config = dict(
    tie_word_embeddings=False,
    init_std_o=0.0361,
    max_steps=10015,
)
Each number is 500 + 25 x the weight over its row's rms, rounded and kept within 0 to 999. Layers, rows and columns count from 0. Numbers have three digits each. The size before them is the row's rms in percent of the matrix's.

# layer 7 MLP gate, 512x192, rms 0.0477, rows 214-350, columns 160-191
099:484529484523473511513454496474450488561481468508495474521466547518468492494464514455508511480474
092:513470523500498516493487471495532526510493461494514500506456527516469501526457489521479544531516
102:491561540499525493516521485511472490479490516469444498512505522515522497492440474494471524494533
100:484526534493473501503543488547468509478482459512453505491496534504504468476486529461535489481518
103:485496475501443500483484486492492504471544502509462531477488514481520485503519450492479522477420
097:505536493543531522570447458496486509534512485533498498503536512502477524511526477496468465523515
104:470464523511505516502477505532497488536459523506534470531493538490517520505480519486521506479504
108:500471520491518520541511486546453547485515521516558479485498478487491491507523531484452476502522
096:534564518518458529495560452484503518499499500453483491504498516511513485482524481484524467488455
099:503530511511516508466534476520534526502531527493513482488496482541538505463515508504492517482469
106:466479473473455538519514531500501499525559536526508465544498554528519436539528549527480487514494
091:461494491505521533506483525500474488523497489553514488503486481478503482504553533502512505519483
093:510481479559492517470487465471516526552463496457526489534499470515514507521543529468476485476492
091:489497478502498507492529458488492501487541556562501496541482485521516492506512498494475507506462
121:532514499502465515486454492530475468538445510450527468529490506487474509499486526485508501482476
088:536509528525504512528504506496497490524483553494471516533472498487529536480534499484498513495462
101:489499453519460524508464492498443483474516453503524492514520489547482496489504555500542450525508
108:490473516485531483509511540501459458503472480500503487481504459503511500488450480511481541499512
088:500524519519503495494510478546568513476552515502525509517533470503542557514514501508473486506466
103:526510506480499522470510536527471495482491519496534495493472491460488488477508564501489530429521
099:532482531548541488521448541526481492494480507513523469525465444466501553487483458532523471501531
112:529510447550535474498504503514460504505514519480516474516491495499482519499534539483460476525494
093:473504479475507529474476567499515525483513529517530486493500440445490467485502506481519525529499
101:484535492526451481498481505524495533486506506528491496550499468507488509470466503485471497480530
099:454477501488526464484481471584485506469512502502536533501518498459484464468509506537474512489487
110:508529484543511512452463440474522497475484517479561499544512486508524478491508506458508507534499
104:484500513497540513506518496488527522479478482494455465455542532501479468512535487525507498523477
095:468516542504486494526511516503481524468503492499440498490514493477549502441469495460494562492496
115:525499521502503494516434477508510489488513477493487493518520481509503487490506499487484509525490
108:484554493481525459471486460549488485519507512477489501538480505503474498520564520483492501537514
098:500468514485469451496458509468489494495503501459508510530486491504520504518497476480447555533475
105:478488507491481494506460476526493524482551492507511515530482526533503513516479538482504510518474
100:522501507481522473497516513561468458505486502551517488497478493492456506508515482518524463504464
101:516471486491522485477491556480489519520497434492524508524458489495497533523500511530472456508500
097:505507485514520500495460507454495483526500439488497512503487526465468503474502511529468483463467
094:521516546504485544473513523515504543525462475453494540544504490486509495488532501468492472529430
097:512493481540485503520529478491490518537506496504493512502479514530473523515501508519479470551490
103:496488472497507511471506506457491496548501472503497501486497543517491492541500528481512509547513
106:505507489524497501506513461490546468513484491488528489512487502519467484485519525527503472531482
101:483529520495469499514482504505502538461502516499505512500525513534564482437524499478508472524525
093:499511470472499481487518493476525499540540518509489487538491453547510510511480557504483478535488
109:489529473468489533538550443511514512468467554513544461499490554520504517505479514501447508490544
107:465524548489525506460513480480507493508483508509524506512498539506554428488462505513525542481483
091:525501503471497520484495478535510514508515501432487484552496506487552515465499479490529525442452
111:527499481483467526491537499437491515500573517485520509496471485503513511568540516475493498459495
107:488483488506480508492488495548497532507460513505498515535497466508534442466475531499494507504511
094:493503472501503493486511513499470462545520488494501509470553539501514467493513478504538458458531
105:545539524496460470531483485525501458494467528513520498572452524506467471503493508456460475515521
125:521474551491505474504479528488468461551471498503474487519509519499483511511474519515463521518497
091:473475493508510492518531519507494542524521477485515514492514503483491477519475506509506498536503
105:480528506470492493501444522516497495490475495489467469507533526525473488462494534537531465504558
090:505521460469500510516502551496502478522512499499510485490479524518533477487482509450529472566512
099:493470535483531500522486501492483538517472481470516485507492530474527524502527543504503506473524
104:509517427514487522487516471510545488514549482485524503491499504498523533516506500502498470458442
091:510514501427503485424507521492475494492497503471535514464465527494534467460489513474537466499472
093:493527469506510533482464511498463469510540508462516486480490479483467537496494536528495480481499
114:509436487470515493510487504468523496454510498550481461490461500507495530597532494565514531516522
103:516536510459545501495489517508454498532458505509506538511545517485500534564485476489508481500484
101:492471522504470554493503550470502541492497508507495504518524516479488500469506478542509477501455
107:524474526483470526500523482504532474463500501507492505494453459511503523530557498482516505496502
097:514494511504473508450500480502489498510496532499534498509446537515513494516533488497503484501477
103:504486530522486540508474463502475501501496476499489511477497533523469484551490504547478494506477
093:498529491565477507499492506438491529504530450484481489506503526507470508499473501470504467485496
100:519519473515525455459483441486520490475543493487527516521498480497497484503543511511467492550470
092:476539500518520489473522487467550457483491515500459498509473499504482500508530478472501484477486
096:527500443446465485506516482542494546441541524508529481492543478472516454523494509491484511463491
106:553510525522497520471482497506518460498508503464467503504510496501492468477504491434485450457468
091:491504530496476526456485487473513506507509513474489483500506537527486525503480525477494475494526
094:522507541516496510488504478506497509520466533472479547510490518482518516479461503506485489479468
094:505482510501515481519466513528526498501485524500519414484467489570475485472476497504509477522521
099:521525504482492496500533523506551465524483477480471495497533517499501493440485463514487503466471
105:548527450527451498460464475474523513527549498537480485524485480478474545497519491549512470514490
109:474442517489541526498454479465501531476562500532546462487498496485502472492485534520528475512500
089:520488512485525468536519458539514475497517505529528521476560477512490541505472449487547502453531
099:471537530505473507473512498515515513504503502493457510488492506527537480459476521486461517503499
096:524539519500476524450530461467495504465477497456493490497502511533502480460501511495489486513478
092:495446523492508491510501540482482480509488484479530513510492463432488511553509477484534508460490
100:547518492515493498469497486426519510525496473479472502513479525538477501561505570471478504509499
108:480449506501512519515511501483498540503477524508515496588484511510488482510491526492489501541438
097:506496488492520500512427542444498498544482494483493485520482561504467525525531473513505496565509
107:505568499501509464485524471536522474508532526529495506533498488528479518501474458508496539496502
090:469505570501476515460541435502504480465511529468530498436502494509548489465508460444535510461502
096:478504475522528523488469486525512504513492528487487502524527510529536532509502525450476485558551
111:523509493493495515480540484484514479520509478463484515520497499513494487539489519454467481506466
105:515498511468543498495577488508489506493515478461507520490508496507535459555491460510497578522484
102:485523533487554479473491487482484493523473471517520516495525468489542520453509502501502523519514
115:550491487507505490494524498495551529484538501499511467507450589556505492510520531498484493478513
096:513493500546506509443523530529536518488489527437511457517477503537519479470452506500458489517502
107:492535530496509486500448514502489498520486480512528475518512594505484464486421525528475520540513
099:475480507485441524504471481495487508569489542545530495502480526534485489557520479495492497549479
089:495483533495509494529495532509498498494504515545465457495494520543498505503501535508535529507520
099:557482495453467504498489501501500481530520506533517481492485487511454470528496522514534464520524
100:461520523485504515493458472492496526465497560487522448506476515537501509513462489512509471471507
093:532507488559484493495483496504489492485482497491481517535504527500515557509540512521477485473493
110:512488521498527501474455499501480474498461436473473509484517514492512476487494489490517549484522
091:575473496511494470436475511480484457493499506482496522501457485492479494529554482506464518437512
086:510539462503517531485522486475509471499495537493567476488511533504528478522478498484535518462480
107:498485509523501508508466508532509512534460505527503492500513547485497496485466484495505529527518
091:478487520452504490510504475500476520502501486462503516502482532493522471486535490507504521487479
100:504496475506459490505451488483474527511520522508526460508472518555493496519498491510510444505500
097:499483488479469464492449489501472531564477461522488500520478515508512544494534471513499480524493
115:461517509502490523470518498514536498512481533487457501495526520519505511479496465509484500468533
094:531546516487491504481509482506486471539492485489459511530480515490495497455501485489523529488472
093:479530545455496493429479530471510552485514509524499539452531472484492502522512528457517464535484
130:496491519544514535532495505514434499541466507528508479525473474449495488505517541545514499537503
107:520472460477560457503502506511528469526514529533514491494506465530484537551538504529477520541479
109:502497484457488527542474471526488530483506547509528517475478464503470520509497476508496489475494
115:526491454559469483528467496523471499497473495513469475509502525514487535538481471488496487519520
110:516471500536479495506465484480480462577509498509472463572478529539506487486458503483482499536496
094:494519462523528509499494452516516479515493506528501507512483507528479517512465506525511531451488
094:524474500502458501463535468518504550533512519534512523476501482532498520501527541462481526533486
098:500501507502524523536508498517499469475469468491498526493538474490469481513497476506485511481481
088:499478476476500554520453524505463462534521462543474454514528582517529525448533470495507488531531
098:480542493517486459520460518490459528509513506440495459491510512479489455477481521478474501513496
103:514518470463490569518495499490455492532552497496489514524464493511504559513487528499481498488501
094:515502441523490489490492503518490492528489559486514469531508524533484515500441504508487469522499
107:488476545502488479553505503483501509476457477456454467472478489548466532514484480496493484487499
102:498513472488500514514460502512453544480503535464519486479482479516461529507484504512530470495563
102:519454463538486537480504505461465464532517487483499539483476480495537560554521537484510474513508
101:481513529458508501472535548537495496461467504476517520493474514539549464481510491516504550459491
101:531463509498472554491547496468506455527505515514461509478487510501507558540517510497466488496517
096:464503462520501508494528474512501488517539547529547468517479548496484462510487448484489477522524
107:474507515523523506483499502511485494489499531490520489509507505544525457476494536535489498505485
098:494520475469554480461509505469495506456441505478496529492537523494498450477485497485511515495537
089:503486519504455494493536521535505545508503471454491506492526492542510475490465525491490508489520
090:498505510532508499486486469507531518493539482488512462498510532528542490472488477467526463496495
090:502448493480502493482497511481487495489505446428530509487493489490517463512482519464469516503498
094:504461498457505514478475501492462511508551487530516448497488528525472558562532501509512471544528
092:496503466532470507491526460501517470515474482508463463489499512502476497493497510473440483469489
106:519504465509501524489459500449453498536487511467554494499481499495493492486458530491476493504481
107:516528511482481502513541510454520488477499466518437486522496501520476536503482497489521559453496
098:534502510530508484469495495479503474528509496506536517517518517469497473492479483482531492487497
095:486526564509518480490506483489478503508488526450527495486486481484537473482502548487484498463526
094:469498529466502524547527489528518514513500502527518521497540473505512530505514493510537499513482
107:458538546507461535499477499517491544493479532457481482489511507552524496488487466520495562530535
093:524528500468506502489523505496576528467508508450524496522495533520531444485479502499498534500511
092:488524509519497524513514466470498490510529482457480519514525564497533507481460527431476512496484
# layer 7 MLP up, 512x192, rms 0.047, rows 214-350, columns 160-191
111:514513511516494515486520483557531531480497551520488474493511482466534465507529504517469517532487
101:508508494526492533481511516535501494495511513486511472515501493511520503465527521479507465476497
092:493519493496501555446517528511479491492547479524488505529544525552577478479486475487511525494477
096:483473496546552471496498491506492472504494496491511500544500451448484503474517515507510507537481
099:483546494545461492495502450492504554489503498486455495488461506490531495505509478512530557464503
096:512503529512515489498499479535454524486480504524489520502516440480437487491547511501460496528507
111:498464474538512474497456501523484453561489516529478519505446500498492520518483526501538521475492
101:463507520469531491507514491553537493470453494470493473481515567499508510529471509525508555490478
099:504528529499495494530564499485491521503503502482469492509505515499484493510520474508533505513495
107:529503508493533480444504482468487482516542521516489502497504499545521456494512503518482508517469
107:523495495484467527495484471496470474520538559546530485557500526491475479488529497524519500518482
099:476454489488543519481455569470478527456509480530554528462489446517521502486499538545490481506555
100:494451486508495492481492483505518511540465548486518492519496492457502517484510499501523453473486
097:494469502486497473514532495501461489474525518540482494483417481492482492543513464517481500485481
109:484495481478509502507536488507494492468500528500527521464512521536497468509481456516503487489474
087:475506477504503510510452480527512521481517488517517456486499526524495441506478532530495499457524
098:491488467521536476470487518455484428523502515485504510468514533496512493497498456476497508486525
100:485494496482458511504508481470475466500525516517524503519465474511490435494493512522498520493470
098:461476529518523461506478516509536507459553487479481521496533460518495528514508522518493488509470
102:492519516530494493505539471461517506501525489486504485520474475528537488509465474488492503540484
095:525505448455477504501517494466514497481557523486561527494461496480485466502526491457484492485442
107:518482519473496513536500470499487518529448466470489493506480527523493496514482512475532525507539
089:538499478462483492494507529483521474504494549505489483522464478505469495514488495478531496514460
098:487519506484494512497494534505465517484538487508532465500481430489511512500514492503466514463530
095:488516525525493478472508498510481522484506511486489501505501492544504541508543511480543496452560
109:474525458536513491460498450502526525446482499511549508505522492466517491484510492468527516511498
101:492495550483545514533522489502470480529430494499514468495502505481493493527493465515542460497480
099:478509496540487482483503545452487499442500498516484522497522488493532510442489457474514523498507
116:487508490521505477550532476517478509513478546512515503486479517499511487535523468496520464506541
111:486480418472488509544507496486542519477456521515476468504527504512521553566503501499479531476481
101:500454549508452448500518553483499481472478455474489529496483479484531485488505505505492497494541
107:509538510457480519510523527511504513498467513517494458474518440463488475496506447515532526475534
099:494526533464500490488529532503514494486533466504464512451466536481464500540539493521487537498459
092:466512489499455516498532454502498455491494526496515473450483497521530503478497475491550527481504
094:549533504495495501520502505496490464526492530482521514491508527478487456482466546509528517477466
103:474519484542463499506488458470510444480519530526526428500478529522504471475488522490499528469513
107:503513511497472505472498521501499505517483485480493481495523497503500476500481553499470538495484
107:546508508510501492542508505502513522484528514518522501514483462526486525471504516501493496475484
105:476508530503524485514534512488538507491450498549499512495525488515486490478478520530492475557464
100:476516503454454571568549511510520458494518522522478482500498509513450487510457545499467503488441
096:477543525438494508446449475457538486488503489483532499478493507547476501483496497463482486491537
103:461519507500533483532512485509492543473456476495502496490497497488518494492484494521481523514485
108:472482519448538480473556560482478528512479543486519493460516477461523488521502516467478495470524
098:506514482514492470478464517475521450469528507543533470490481478521479507515541548464481507536481
111:532465537465531494509518475468480499488525472455543521507460508488499475531582491484465487482477
109:537510473508477484530488451514517506503513477522523494513516499481482509534512458492468477481506
105:507468509516459447453512494458507459511517525475505561477495464475523515521537480530505508507493
104:498526531460493475532538479540537507479473504478514527539499496490489475491490447481451522454495
117:509478546497549474502517517457467460505472515495488518500487477539482450479521484475481530514483
093:473526543518473498480485535538491497492440554486489527499513538499520496465482484490510476500505
096:500501501502466530501537496559513483501498492523478516483504500528503450496478461492516487511471
092:479479438487528481518492557505493492523509507514526515494525520511540487464452510446540472551554
094:499472525489531467466497504537495469440467473503528526470501503457546531545469513530489533508515
109:470461477535473513488533478514510524472559506507530519457481467484513542520496487519566480488498
090:521517488485539541488513496521501549484515534508487527485524523489480536457484520483493471570510
103:527477483501516468539489463556517512506439470500487506492479517548489492493492475448497527485503
110:486488499496503530479513506531513475531505518485484512521503498503473462522479449528492548451488
098:438502518503505466510466473484487483463503524496460487524510515528445487493457437519519529525523
093:541479511480520465512471496502482501538511491501468478522481519531502533539513468487503526474485
108:530499449478511514521500469482520487521479474503493487489538529528487517486464512517540545512476
095:516506541493505509515562533514561528473500507479492527497520501487514546476474481510515511477491
102:489540504491481488519515493552520532500444493522462478507502505534513472480468459501452509506505
089:467534469530480501500466549464458562511527472481460496464504519501522508469469535465511452486504
092:490493538472531501496482520441481514517515504502499521512517549486506464497486528490507506509522
098:546504455480471493475508494517496550510488489474524515527514505485497539528484567543473511505498
101:469541508528535505502519476474519494532529488474452542515443507481513523513540494520503520526483
100:476505500501472495475464502500470530539486516495490548535529455516510486482550462504502477501470
094:505494510467470514511524475543502501471484546523494482480500488552542474553514482489460516512536
098:515514529501479464463464519494525490495487494532448534504520532482524562455548503526506454542530
096:477518527477543474523492528535497472476514550472503460480502483496495509470471482504495481518484
090:526444491511509516514505467541524456471486515490542511488464492511504484530503498462508502480517
103:493506517536513482499508540523468512515488444476457493475479518525518525533493507493471502460523
097:531535513501482499530522480482483499498470507456485489539438506497453490530476520486512526476477
089:476499506474525516548467498504517517475477442529490494483490507538521543467481494519504542494537
099:501504447495448491516482519492507506500525486547454499515462502549463509476502501545488491503486
088:495508533478492527475553535501487480499531547523543489479484464524510510503465494516501461476508
088:444544574517522494528498500497511533511480465496472497473531512505529504469527516486530525449446
110:479471488471522496473498508573490497479506512495512489510516478475545481476495495511478501470489
105:463481499538482497533499494511515513482452514514432515512504474494538505498489469505466511514495
097:499493507544490488497506525507448466491484450492535488536489469478508510506528517492505487492561
099:494478484510477514549508528464520535481510477535527506532492481469520485489546539470510488520489
095:500470473495514476496526511515476481478498537488510533512525447476499475448491483472502434491510
093:527509462544477488453499490481500496523482477487572528514536504500485550503521464491501493505512
109:471488499542472499486480491497504515481513554507462523468471514533475526462528490530492477505481
098:490461547541530507533501563542525534514522513500507481478483500470537507512521499480532472450476
091:462529514516543505533482542524471487489499536510500494500504478509485455484522480475576546477540
112:486503518505521486508490478529518498495473485497486479506523467477545463488500484522470517532480
093:485502520506477503523507449513515488524512484509460511499484527484478474496531473533514518492486
103:508530441544468486492501477529525514462485543480431508531434446497461524533499475482510521524449
102:475475477499486505512494495497454553468500522480548483494513501491506471512514507510509494487492
085:492478485517515497447519535539528470506486472489520509502507450443496490552473484535495513514492
097:502511497452470518567489472541479518519471491509514519483487514514478518524454476539510522509461
110:557489459523488481522514511544499483523484460519459523510527528435487519508517521498467540474499
106:507503493450511519493516511502499498530539494489573489513478501496478470523457518481507487496490
101:523484478475448486524483521494499459534496525523496511537469513517476539492470544480490511521459
094:480504504504493535529465498519532492520475491508493473524476547540501522456462501438492493503527
089:543467517522521494515506496547485461508517509562505528549531515476527480513494512518485520495478
105:508481522503487507470461552469482475524459470509481486483503495491494535532490521492526532497524
097:462487546481537481536497480486476491486532472482514549512480506481517490482522487530530502500473
107:468495496521528516457539420502496457497525554477532498464479519463509547503515516489467480504506
103:495538534472490459480555480515534468495475494475474539510487472502483505487489469510496513479468
096:462505536450512531505500505557504529468442460490503488482514493468527491481505468496491492510488
097:527507509496484473482534487507485519522441480541488511483492503470501547449542463486484464469487
088:507511487459531465534467520507485479487496505512507487495490469483503475490469518476437505477503
116:518502505446460508518503501478508485459510503485492515432496474512467495554485493503490513507521
106:455508476491517492497541513529469467469479517460510482445523438485497512538494536500509491469537
111:507519476480478522510519471510468489486500528474518528482502509511473509491501496475551455462514
113:499465530512506508487474510514459484557463509504459480517511527528539463464499493506447533493526
104:508534539509502515475496468472493539477443539476513518506494488484450507479499520511505542495428
105:493508493548500489515488478525533494508483510538454537491513486489487506477444481524515512461508
095:523451515512516486493515506520467530552503481550498534482523501502494498493528519461505515505500
093:487528507527484575527503493521515479481461505486508519520451502508510522517495508515508503478468
085:525501547528499516509502526501485456506516486514476474491532513491453459504524475532527540513501
107:475562496495492464497471511478435511482488517454492521464535509479525494478533499516484550498515
096:483545538511508527506528528514492470474463513481471482486487485455521513520477499464490484499495
092:530460453511491535479479522480507483539532500495527509517523520502492493519497509505477488515485
104:518543468470464489480540496542524501534509506530521520504508523509520508465482516538542516533511
107:494481510455473496495486551499503528433514492445525508488484453528505466485470483529512509514547
090:472521474505502492438510533511516501507499520496458490536515532482467467494459494516503517466457
097:470504521505501470503501443484412511472481470461464464517483497469500486503454538508481486527495
098:500493495500508493475473541503481484554451476497454478510525476487476511517490476494474529499514
099:488513496477523499487514497503505500462488520485495501494491518538533464516509464515507506471545
099:512479531437482511500513517548533518456505550505520529528508474499520476459527482510498485477457
089:481493531435494538511518498502493545472525503500549508501473510487526471452497497506535530489469
092:514533501515542505491464466490488480506516527517535463512456532482520536516522510473470490528498
098:522505477559542458502490501511504457524521475503509503503480512505562473480525485467528506504484
095:510527483513488511499463493526504513512499522537476472540483516498498516507499505516498476514493
093:470478513504496539514501495494536502500543483527484511508523504530485536530517470506527479517541
102:517496501500516526481480499499510512494573522475567496525507511524510504516528517502561509488487
099:531475518510487509467447512487479539551455494479479476527522495506496515433504502500449533478499
103:505539478508481508475520512451530491492519504520476493536514491494494501509527484538507543505483
093:501490461540509484525459494504479445484504484487474471541468545481490513524493514515462526508483
102:508513441500491526483474453527546505515492489535467482520538537534452542493476506501502522542450
095:489511447474499504529496469548503454537496522495513510541519527494474506466474504506506511457504
103:474472505489459507460496510461523484493488451485509508504496477524477487504508477514514529492539
090:476505504479492542535506519518472503538506514528484459510517485487458555518488521501499460487486
094:481475481509486515521433525516486494488489461518521482507491464525507527489509511542517460494518
# layer 7 MLP down (transposed), 512x192, rms 0.0435, rows 214-350, columns 160-191
105:475569518555503525510472500516482511537481490524470458449503524494523519499481485486536498512476
100:486468502506542537467489476528510526520481459476492447525482551517512497483497468519501529521544
099:497473486499471476534465505509492534470474524501494498534465496499476509487530512493450466535496
097:512488536517503477464537497528488533540499513497506501449535531504518498504502528490494471511487
099:492514493467497479516541530485501471526558502542499539496485470555517518541501494533475489472451
100:515472507552473502497482509555496544493454504524500522528503473494497475521525458512476496473504
110:531514441530486473506498479520474465536513453459460541498433460503458517504504506482499493499482
106:507506488533482540505529518491475519478538493509508471529497444507497495502542517512509493503505
099:499498521446531486513509558497485522489502503490508487495498457512462506536505515485514512547547
110:496492512490511501498490490491456469514534520483493522527535481510449451526518510541508501525480
103:491496492519458482512482523479519490487512488517542516486476472475478478487498485472535504468534
100:525501528469475478475521479525503484458481500478473505475513522498533536503476485492477514455502
096:491506521429501467492498522498502508496512541546479502510497496493489555471483526528515482499495
099:482491557510484493517495549524520520504467483506489501448485513487477525524464498506525493475495
107:491509510498531509468510526503472526547458520529474455506550476488514535499459513462505489477500
080:543518517498508483486517520503496473546497498468480551537465491480510550496508490465494496522450
097:458491522483539489523444499494513497491455514488487538492506475514537513465501515499522521506495
100:501510470529510471503509506517494533524515503469477497522491536531491542478498531466473454459494
094:526483487482492462511460534450449511501481497502468489508465497508470494490469500505533517495489
099:496542503485496483493519521490486489483455504470512531538489479463494521477482524518455502468486
095:450500536574517494482516512537464513493503477500457468504476481511501527484502501491496478488541
104:508528466523513490470486480525493524452489493524531516511508516476481480476537532506451489506524
093:479524536538498526479462484483494514496501447481528493494529507477496491482515518520483498502523
103:503486484504514522536529513456505516509483540447529518462502536493523499478488485512478462512477
099:512454475473510444510497498527488525496490498507524529535500455507513468466464545478507514520464
113:502509493500534519488552495515480464506502500477491495484500471523497472471508488487465535513485
098:518490485520451484476486490505480479516556529488535509537481477503499509461513507486464503504521
098:556513476515507558470471484493533510524497519517551479493505485553479495522517469494525449510507
112:561505540507514520502493504525487481503515463461481504478478470531523456551552484535513529522481
108:443500501503514491487493496515547477530482501504499478496485501515484513531484535450490502516544
101:516450529498508517514539511531526489478498502552489504512524499458490505434508541509512496470554
100:492494532456522567504488521496497512515481498486466487490544482524497516473503490455492529491537
101:485540526469511485460526506514462485501490500559445524533535538451486531497517501478507493507463
095:521469532490511474483464524484481529492517459509498530560496471504481510533510502500466461518488
098:522440498460500545468517451488478488519521482489533489477435471488524520531467497544478530535502
099:533522519511486519483496514488510523531480450439496513521500488469485507483537481446513486529454
103:509519495527461557539539483509516509552508499515507505477523544517453513552491512547524506516502
094:531503495464514505517488499496536507496494485504528504509501515512503531533474526497464519507476
104:535510497471512478486510510486490496473473518522452517498510457484499509501456519480492463490529
101:436509548519483527506557489533479536492473512497489461506475500546544496461510505498503512478508
098:512545503539536445487492544519526517457481483524508530497520484493516493499487492529488506518493
112:478488487484496514482533492531534532497548482541516515537465497505519449517509494494532495487468
109:489419517504526555503496498486496517525503497505500446480484455504493519487502494463464517526507
096:503543516485527501476446518536468463470561487491510482495504495495511514484518529496486499506452
103:472488509514554462565443465527477467531470515521469464511485506511457469466490521509522493500509
110:475455523512498500482518494496405536472484520501504541526488525535506531525495502543514474509487
100:519510515490475503490463505479513522477490504480497517539459468495495531510525515519485536508472
107:484538461489532503477509476501501514481499540483512516441475495520485507494481497521514529477525
112:473500441470487538490501489517519528488502496457522538517493509497502493517516517519561489510535
098:507497521486571474524492484485481506517537498547497485483504512529500492527548527536503499445526
099:488525466470561502506479495475487515514487481519490479485504473511489527546487546503550504515508
086:444471457511553427506483522521496493497476473546510536461519507487494480482501490500534516516537
097:510470462463497472500475556427530512490517534506494483482523508506465441514480486562485515473472
110:487490566484499494526489502457472513482459499504518493475480485481500533520484529479496519533515
097:525507439465513509496528504489521490527542518476495505510483496486475493518480472539544477478473
102:505535433516508506516465479497462467519516519453496505485449506494488536480511517520503479471514
115:513525543459496474495462523516531462487489473537470498488506513513494524554519476541521539502495
100:492502486461530508455507515479433531530469504507515560484515493506522503489502526461469470484507
094:466527492534476505520534515506511532456524503476495507509544514469489460472509515495518504518515
106:530493508480520507537485510478553482492499508484482488505483477541507517543496489472541506464513
100:504499523497511526457472498501504475454514499496495508508492548497539486489501489542475534467462
103:521502543515516463469517511492548502492535515498502508510501492467477501527519531532506478560503
091:428530508477505477516451518512512539510525484510451464473541491494523501455491557514487531523473
102:506462524482473536504520541532504497518482493524485507463460530469477520506450486490505510471491
095:540510494519533485439519493499514505506494455490483492492479519479479498511532555514449467514467
090:482483523529496503456494486499529501541468460481480505482457522493513543502543496483492494541487
100:502472472497486520481512492516518518464484518511510474515487491483509511519472482530538507496522
094:486530506510469511460509483445513491490456488465497511506529499471480522489446517522536438488511
093:484501486514498527502500533473521484456521492554504459474539468525466495486557496522487531503503
095:475531530486511500513495500511505457507505536465477528513514479446504485496497485512465528492496
095:488546481472541488492457536455509468534484468485473508516492505480471521470513504528492494503506
107:496487453491460526446520506524530517529516507528472467531492492465479526476481491512485530462495
094:468501493462505487486495505495442512515518479508482464518544527470535498485516525501478468528521
095:493479527469500470519538473515506451478526535498520522508468464499517493509491457483539469471469
103:488473487496470511502481528516496484458485516495524476481493520505534494474534494528513571518504
091:488538522502448570477529521553490543530502551498480464529565504504455480488485516482507486435478
093:535455444466557506505495514500472460512500484515506527508450480522468514509460480519470480491555
104:526502523516470502465465522491506538529499467536464508527480473525491479499432549496492513498481
107:500507462497484502477526501504502482464452497513497482471490494499520458499547483529511515527535
099:507499513503507508534509533550492519511484525474483470521548534497496538445478486539510504512461
098:495485503551508542479471504469485503469492519520489513473497539518488491503531499525447458488469
093:498519455509513499516453519498515498527495484536491506540493521512451516528503541513452490513506
097:489494520459484472518535490495540477495506497484506494495503478481472456445476488484520507480513
109:482493509536494501507511533482491457504503536487513481486439478489487528508522502494524495503500
101:508510475462519459494501495505489504483499456540483536474515519506445473500461509486482499532515
098:524476478485444506471485474469503515503515491478512489456483533500519537522469546532469480522507
116:534509535504527465490491485535535489462510467502498506533478493508515498455476511489474541486498
097:548482469522482518481491534548532525519481470502477460510491480508510514458467495512496516506459
103:535516525492467497502496479524564468525462511466482515493493491538537503542513478503454530539491
103:469521456525478531507502486489520515517479501497529497489497500454537501484512504508509504528443
086:522500491516491521538508407473511490482525510474510525459481535500494500458543505505448481485472
099:493553456470527527572499496577510538493483453485523519492508527516517489505502429528478525521501
108:474529474512489490517484497557481510482497524540492512485505549479525515514476509502495492482508
098:507487516511482539509493538479475484501536497509522541554486541496474560506503511532491494449524
104:445508517520536500518481483506473515499476459463494513494519545494513502494535499502496511497495
093:520457459494486464458503497487487481498502520480517518510448503474497475549532521541494505456511
094:493517468503497548505508472521513460473500503511491484516527497473545547467515486502514519493518
110:509501536463532447463476536485464430489495451472473463521506464508503533495516511500523491512510
091:504501476538517512521485494465481452486498491523501519494527484513499507500443483522511498509506
109:501491490521497517517504457519510480497498535442518518493524526482513503569520543500532476494503
105:512465524520525527501511510474487512434513546499494461486474482501502473509480533489508550515473
102:515488478520483516480500507457532465527547541493478511559501470511492530497478526489483526494526
094:483440512507498511517523536499499526484523503512525472487525497540502506520507533570487460528502
093:513484487543460491502529496519487515494526527481505523502461531484495526502522460515557494515545
109:505510519476506512491538473498522589476496510508506526522528523514523460538502473510519519537494
110:469523488508504515488491476523495503509515535468520496525528493486528480526472529502489536453529
106:518509523551487504486541513500524464515471462500501485503504514517502492478467481506497542526529
108:472462556508548501484476475504476519525518486520498465497467492512557433481525489475516502504536
105:515512512571449476447487515526558498445478518457457484521479515492454493466497511494526535446504
102:525457537513480486446531547490529543479504517488492544466520456480514477477478512499558491521457
092:470483467519494486532475553470487507523512495504505471506497546500504479478499488496494485486524
089:515479471504529453440496510480488522505522513530493479449517496492494515506529516494475490480535
086:457476491553486536500494485465515499470523550499493497505481480472478463516509499491539518487482
103:493484502483525506482529495508479462481467544505460552471545487497515524492550506565535559457481
098:483482518512507504526468499489520514494517505508458502491520510551515455484487456528519506554509
094:511559484495499494506479537540521494477482502530494495487525535531506520520512497524520509485513
104:517485515441451502490533548491521491513509492486491485518465516521471503504489521492491476514473
105:469505538507494523464500503513526489461533498523498452509460513498524499471491522539486502480513
091:531467518488524499517479456504502516460502486498533490460523482487487528494527514534474519515508
100:522487490476499539471562551476500518488514486499500513510553483525530498466549510474522533476485
102:467517509507532463502504490537523487494503493523568512497517491478504461466521524497559527530506
098:467492457499494524486487467504456475456529497488486534503490462492519475508510533531493488505533
100:493493507521517518510446498493485515465470524526534511511472477520507510490473485527551472478479
090:502472472600482495491463482521533492515456484472502514508510489493502520544488496501492474480508
084:527485556507479485464510505517506523481508478454499509448511478513517446491459528526463510491479
095:510539446512496489509496519507480480496511496476483520479442498482496506563519510544527505542505
093:498449498489489494491513520500493505474470481444523496475486514489488467481494495470478492487501
098:448515495483492530518521504493546497484506484506487512496515501482512513477513459539488490450530
101:495483456540502486470537449471531470516516477516458500475514513521484506503514483488468513486493
102:459496505475515538522485461492529496499519469464539508536464542468482493524473518510523488466493
100:494475502513498490494458474542485505522482532499575498476524503494517499476503518499525410504527
096:496479555519512481441524459481491545463500497455501502466550482489517484506524507473515501529492
100:491552539482516477477496483500521528524506507519514490472498513544483518506464557471481493520475
098:464490562468487519497501506510516500494517484499519500500484460525524530513527501517551492566474
104:520507450525518487520502527484525517503501474502498483516539475493511530535485456528561515497529
093:480525521453513530484525505484508529501522573469513447540513510474487519505507544509515493512486
090:508541522498480542493512485487484501512523484468493537482524545535539527532495521486522465510487